config.toml
n_layer = 14
n_kv_head = 3
positions = "rope"
rope_base = 21100.0
qk_norm = false
bias = "none"
init_std_up = 0.0531
optimizer = "muon_variant"
lr = 0.00452
grad_clip = 1.0
warmup_steps = 200
decay_fraction = 1.0
batch_tokens = [8192, 16384, 24576]
doc_mask = true
Each number is 500 + 25 x the weight over its row's rms, rounded and kept within 0 to 999. Layers, rows and columns count from 0. Numbers have three digits each. The size before them is the row's rms in percent of the matrix's.

# layer 11 MLP down (transposed), 384x96, rms 0.0622, rows 331-364, columns 0-95
106:537492456469543539524510489506453529475511489532485503514492505466526529480497505499478521467474504484482500505506476510472473516517526499493537534497541469485494504494464473490458514445501529512499527498536477539497504523528570539495516509519508511559494531488475495523478500496460532471
095:493523483498565497526476507548525460452493500515504486482502498481520507538471485483481530479535472567487488514514444471517483491500492489535505534532493517509535507528497497468480533523460527515511535540504514501525495483545518513535482476473488513529485491495532505497488495463448522522
106:498511505493541481504499484456522475507524528507484448507488501536510475450511518495475481497496490525496517519471503484517454530467490517516464531469490516521572468495501483536532484516498474487488484545506479512502531499440524494491515454587490478507501503476497489500494510474481489464
091:524470460498468544487496511497468505531519471490449474492459435516530468496538510529554527510505530511464479459447500496462479516530493519525512490512475474503543504463494511479499511544512476507483528512519495529508504475455504483483478483480474522505488500468500499524486498516532458502
100:508531538501504525472489481512505517489482482492491513502495535527476476534509511494543526493515546490462507553503494511476517519518522496499515490490475522540529469557551540526525466513538518490527478485511467494569525485539469533464509505494492528470509504475479533535471535519498490512
113:512524520498500507475457491497522494487523487502505513538481529477460535506455513508470431511466526490491484509455551506491471515585487506468453486542504470536505525484502464472516524511504496503492525525480495469450498525489490481527487498524444504511477509505515523500511509493472486506
103:513519490485496475524546534519507563470457480461532507508524499478515531494480496474488476524491511537560484524511495515460523472509478468467495507526535483498470463480491553507488501482508495503439499488530482461454494505529525510490536497518486481505538521515540480499531480525490524492
102:537529492457514489557489500538481527491501528531506532524520481459551493497478477531452517482498527517488532454528471500510492542438512502517465499498505503519483514515492515511496554496545461488512508449522517504505495529500519506505503491524458499509503491534531466503450487510507473482
102:456499525507471504472501498507504459478539495504444479529493520496498452482460517517463488450513507529520483496528443454526485507511525500482503492439519460512496494476522500475527496501548503503461511467496457469511492479490500498501505537487516494517492499519518499519513533514552465553
079:482505547503498527516520503483499491461505520485519484513502429491462505505527469540513486485526521520420511505464496491469484479530478505470509488521481484534463498522463493537481500521519547496489516524530538517531485524521480519513481450514497500495477514510482490520561457529514499487
093:470494485500484455510510493474506512510501524471519510531509484512497520504494514485496497470540486506519482490491463489502486542486495505490507502513478492465516452557509472540463482501477529510502464488500446511522482472496524503529505508459529468517526520492472449521556503466479577555
094:504554450511511495490459497485511497525505477500534506498469492504533532417506490492471504475510453551509497519497508515469520526529486523468469523500499502481497525478505501536475486504475489532466488454542505477483512517454433495499467543480517518493520479493472526499530507518483507508
102:460495469513438489502498525526510460461505537505544454492522577542502486499506534500537525500530478496506500449504524513518484488480472451510509509519511483520486529461516497497513493526534486512542468510468467490484515508489472496497512518450489470506534490482512534515481487474525491518
105:531473502468499494460469472450501499520501511522490532507476499501512502469542456472540537538487499485550459498533524466485461491501500496521517485491494482460479514543508459479505517506478473535491488486500493520524532521532512478486502513502445446467500545526528482498520460500497467478
106:502503504505558527497493494470481453489512458468488498493432506519492513507530535505512485492510541475522483491500498517471540475524488527486452496494486480522507535451503513482503484495440489490480507497507540490482516509498471500512537526548514523491517515495501559515466542480515440475
090:485531479483487514488535503470522469472523544472512488486469489504505528465530471469488524509474504504537465440502466504465478503484491509516495506530513511486504490541531528481507478500483473514437526505525498520489519526542526486541514464484507465484558458484507508494543544500509534488
111:508538517481518457485456464468529512498496495504504456509497483499494525477513459500468518532465467532478534515552457517502476494505501476493504525514437530505453466508493453506501505552493501482471482518496529525501530522505472535498524511486516475521547509521507530501460486516464489522
099:483458529496527527532461486474560497505494492526508538487467500471520542526491510480508476418468476522467513484516516464491530533529509490466471470510514519481544526517469513521475496494492477517493488494462496493479494510531492550500515517474504492501497530516465503527512509481550470529
093:509471523535513480488474483486531482501514551434513485478447482530497502530510534464522534488459522473491465524526546480456548453485430491516519493490497546471503485487495497536521514484479494502515493485501494485489512494515492471516503503492558516516509495473523520479498502512531522502
109:499493527504513501521519471492533479459482492481450498528512514496457502561491544508488515470537545513499488460506509487510513486478525518478498501510527515528505476486464526515510507511499490474516498428450515492509507529485524480501567523506467511501542457494483496496514458439523511488
101:514463540498478503492496514481523472469456545471525486548510505494559463488521513543500489510509516521449492488479504523483472483531522494536562574501480478495462528511483465492505532492510533531479484517503515513487543498521476505509522506487489518489499512463516520498497520462491459488
101:481507515458509493521520509510460485512466438478507487474538497540511488532502500452504533502523482494550507490468475522544516519520533471506519491518509515454545444519508518517539513474497473502481524468468487499532503485481485500513476474513535435471503480489530492458512514482497479511
108:508467469535463483482497512533528489511474500505448497503503514479511507508478474513493520547521529503484451469511480504480540459495553483551493505520484472505514497506546485484516511503520516477476445510523500456443520503466521482467479547550484500521487555513505493497499497524476505513
096:521454493520504509512495490488483516557528484544477512511536488522523508484523576482493513450507490525524463447459521510512487538523477496479485502491504528502507517461493528492480513520507482449511523486496484525535516503482532493496482495469494523455435529457525499502501496518507479472
114:498504503552493495507501509456538491488522502480525491526544551471505484503536496505485500469512465484468504462519508474501476535518516481472487499558510463514541515479470486485513480487464504461544450502528506510468499479543494502493484481509507470509486479492522487545524454475515566517
107:493488513511500533526521474478516523509522483490442485492515564491509516492503450477483494475512484458444527511494497484486486539545476504533475497500473530507492495468525538473477481472522496509499502523460505492479474549475482507473469464460509479496488518473482527528527505449540473533
085:486510490469484511467505525454527508518485475506461469482509444453494533518486517464493500506503503496482505524530484465518531553497485525493529493505518554478461506509540525537493534500473473491500468538485493510498452530479555512522490502479491490520508493479522458450468462494488527509
095:438507538490488453455532525508482474478471464488493476514530506510499489521502423494467505539502464516483493525474510511497484461496481527482499510497475517465494462526510526533526478489490566509514477504454460519494477506508504486501490513533463468537515472480474473507471503478492494501
104:521502505461502524519563489480494502497476486504519483502487522506497525531516495503510516477459493514469473487519489472515454471467522527496505521508520490524414511471485484542502498463460502508509485520512513492487500492525508537561481484465560541522525546548511501499490478525475493496
084:495495481505505502547496522493538513478487541527561501506524505491490504528486493526443536447529496476539538513470490507546526544513499512506467493488509497522472491498525523490551504492530515497545523500477475502522446510462469501512507500478546499483484507471547490476508485547495527509
094:449486530478520521494468513512551475539478540493529487552478495540487467543542483496506512519488536515457522504483492504536538490503490505513531514485483491510521521513465498498540499510515544515469475553542532451497475467533506518532481474482489501514488497490484515480497530499468478482
101:477498486511457522446463475515457526501493494492503522499476409493510493551501546506507490558511513504513478529502517469512523511489504492509513516470492503507546441498493515464503514510516468460524515515522517518524462507539530481453504517480508467480500485477481537502509511481481523494
106:522519516482488488451504517484464487503513525479503515504540509498476466524482457480463467533479474498478525495466511494512477482435490489522495502488512511494522446458561555497513503483501520453466478538491493504490456499490517519484492492439513533521508455499518489497478483497492524462
095:469519494515533531523502490490503459501478508492546474488480518549480530527509512442512485470468472526522513447523516522508514541511473497470479531483515546472489540529432503470518503540470479483474506508519505502491541514490522491530463532487509471459524523530479513501502490493507500517
# layer 11 MLP up, 384x96, rms 0.13, rows 332-365, columns 0-95
096:550498480526451488527512529489485477490455469491504552522484503500506535501507508541514463484461476456495506516494537492508463499505489513503449458510517466493461525535518534482504516509559503501491515463530491510519514483425472498510540506500507516526503516536509501467503487477520487517
103:505462480489467507491518576517506484466497465488526539501472525497506468508516477512495500426452513493477494498506526503494496499520503488481453492500488484495520476521523475486509510428504492535504476513526528493496491499539530543503519545486508517453494502514478460487534487523549524483
098:473525499507526490533441519393498474497494516486507526516477495463486509517485493540532477480546461496494528513468528472526512520503500504501512453466546489478519482504479499567525494486512533486500536476515488478480507514525493507502518503496512530517499496509474517494533517517480464505
099:536532513485519508515515486528513498519520521520484485505516502504505500482483488479531491509493475480544541570532508494463495463484447493520500525513471514529478503490495515433543437520479509533483494466486471490497479485510462538479462501531498506507544546515489482462496506514529534515
112:524515509477496480483509469479517505512522483481535489488499496503510507517550495506500474494510452492501524565550492455512437498465517529532541516435501531477517474499481527486543491468497501521507472537509485478490494513478476483492503484522485529469525514435474489533519514491526482473
105:532508503476523467516436479520498494518534517507538504507561514472487508457515491516531508515554490512466496489475509512506480463487493483529483497532463517497547523455494488464511544475494501554494537490504472515509491485513546527496550469458482513473493516489482519540493474502501511496
113:520447471522473527483522479454498474506530560464502517488458544502473489463514510553511491525504504508503498508522543470482515500462506512518487502460503526514524430482487529472510532505483480491521498485480493489534489509516499586472515493476512532488543498516517503505511490502494507496
100:516562526474524500511503488487471449570490477474486484509483500531514493493518494519459505480520537490543468476453501502530524452460512520494487524528525481516525486500520522488480518478536502493487479499509498532522526470480511537469462513512507501497544511530484480523510550480535512466
086:475437530496483509493498518479475544548493516526510496478493463491489521488487518520517505508489469496467495468499516514512487470467488481541509515483492450488543496552493517467519513531493503480501511482542514511518507503533477465490455503504501509491508575553539522475517544519480479467
088:497530500480506501467480533478541481478505497450476500501496506477502468491447514500512531532478462490475512491515498544490472477490567479513479470519468455515486503511514469466508490549489489528489518517516529516521517502488464464525483495486512528475554514475465508471489531545453491469
092:508489498505498491518512525540521536530494498514503500521570498452494467537487511497504507529491491501486564523461527505562486487518500521507518523469509546537517472513460510459501447520554524477499518513528510496465524489519474508475505541502495516464478515510464511507495537482506470494
094:534477466517549513516483505474502485488472488532521558534471521509471490510438512516509472433479479471474498509494475471474454465548495513499501458504499454520489517519490519505500506509492514498540524503531461493521457557482478503476495507499524517484489475514532511506472501501475469503
106:523486489447503464515519507494492516499514472522448497484440520460460497471506482465488511515508478517487489539504490496477487519561497496479491508455574504548546476492483519494479516448535559498484494500539505505509507507516472499486492469538520504501533500488498505495525513505515512464
113:497527535491496455462470497464498479494489509511554494505494502437491504487457481500486525502510504524511493480513483499537499506464476501542554511506473526494541524472520466512503525527510498514490528514539478537521550453487546463465515491504530462499466537503482469461476506493504526499
096:505487513512490514473500501523507472516518499500476519481551497473487494527463558484470501524523482475533502479475490544511539515474472498472467444464483508465508520504510491505514502505507501448527524466502480472541502525465515502508518476503464471514432559466485470534524490488481498515
119:490517491483508449532516508470519544496481484511511482478536476500545457535457481503515519509516494491480522488519486537493490548511455522463486490508464511520490503463513497500533491490469516486479507495490559523476473538528492552494503493492489544487509511488495473534493502494472583534
103:509496489493531514517527518475499492518460474504536518523475501489483477529496488484477513486497401541546492514509534503489493482509473508499464510478526507479526515508504493521490466447482485532490487476486510494555510500499498495532531464464482481457533474536467451470478465494525500502
104:509492493454534519513465481506522482503525541513485475474520473484466496514540519464475508511499513494486523498525487502541531528489519483514487493525525495511510507488486568488472513468462534549541535523511533544483521483536455498476506509471511476520552485476486496479434525495493507495
106:486482533443446477482488455509512531524513458506527476511523542487501500518468492528513545512477458512504545520510503526491493479525516514486474547461494500507513473485500473505515503499501493507510458505525553550524450538479507497460522501511500516528512504478505536486538488509549517516
095:519480531549477481513480475485513519498533493495492506542500482465474501495505484558486517515509523507509508485512479466522529460491463497519511526477487536479433480472518474491509476490502493513532471519485522525489484476491526499462433479466460515500472537498497506451492474536547533518
102:524487500512500475482523522529488515485536499528514538495541476471516479428517509493500479505499485465485477530477496492506468503497482458495500531504499517466429522502507513463500484496504516474461482524555512502480514433473494533509473511514527475515543528487541491452493479493530520519
109:499499483505523507489457521484504516495501490469509514522522511496555513486488487513501570496476518460473471492493496519518452528475483495505510518468476474518497499534503494476526553456503482520498540536504492469478533456508549473522462478445499512509507517493521548523496517560486516525
105:498488503528521455519500495510509524456465481463494509509471536477497503505493483529434483532495467521514494491523502486529510493489493464514488522492473479531468441583477509488526479489540541516462525489484513475516505510507492541504473526516502475488488463492525561493516529504498514527
116:512525470495495464491473482457468513494518534486516518514487535554489486461497497504541494468533450509475479502489502541487446552456472483509486465519516487535508501495452498461517496507506469495485505521494485528530468479499508494489443468465466535535497517477515512516505494499527538511
110:503482493452534479540495495534510511490478493498520470512493479518543457504483553537459566489492494464493515512547503480495511513543535454520525477517538496527500479478502477473485529541501508523486512496537495494468515490481505508523470479513523513553500511510553495514492471523527535497
093:446571488476517494496503503458479482504453479478515529493515462456501523488472526512468495525490469492467496478528478539508478498519526513524479482513494487515486486513458507453496502550487499516532494532478494549512516501504479497471505480528445498453520486508509503550517521513479546500
105:508468532493478423470499481489519488488530505517498591458493520508470450486464490499511538508545500520499470514484527494501477512531485505510453503500473510499508515493563488522504476521530538486528492480503454505499510476519508474503465484500457526516491483495515507510502513533520474485
098:530507444471457514490510484507496437519473554480526493487494537498523531508497522514522524480546492481527492527496486552502518518496498462531519509511531549452507489520512510484511523563534515503503525480464522507483516521447525497480463474459515516504489482520504513495534491492494492477
085:528493516515504496502505487481466507491479492541513521472522522502527495467470504463513478520509495516466505506540509479482464488559481500508501527458490466500500512493530458432484490572517464479492511445538498550453511529515512521514489513494488502492504493508459516536497501483537453505
095:488500517483508486485469503450526458497497471495476473504481515514538509557509487467467480502452512512490500528454497457479487537500491511537545502488468481521485478525468546498501501453480505486533504468515489539516523516474464524493547545540495515509527484523527500534494517540497516526
099:467494480500539439477510543449529480549514479530449559474502463516528514479515499550489510497518495463483504533498491492484531494520463486492507529459503536495520515480498518469551508512492470540506513528464507528498450491521469523499468506490518507518484503521477509487502497535491496491
102:490538461520504551511494493492464537517528504493541494495470520477488513485494493501497495474530471533504468528505499510510497473494551511534530495469490499490504494563485498493487478511523520479486505501531497501495481476496560551462545541443498489544554493515536509548489493473506496508
097:515458511501478518508520474486522516553488496472576524493485507472486513501447460540516486482466514462497499493481479520515541528534464468468491485505482458477516498467489519514467511493511518530472482507477519491492520491478504555500493501531468507478533475544474487462473490541498490521
095:500493445505508503489503487532510459493501505490508497529507453484469493476455494508501464493492527494520486590487491497530495512514476485487499505455560489472512514535446473498494499538466483558530512491514532532467477523506513490457512489533466518521522501488493500494460491518536498503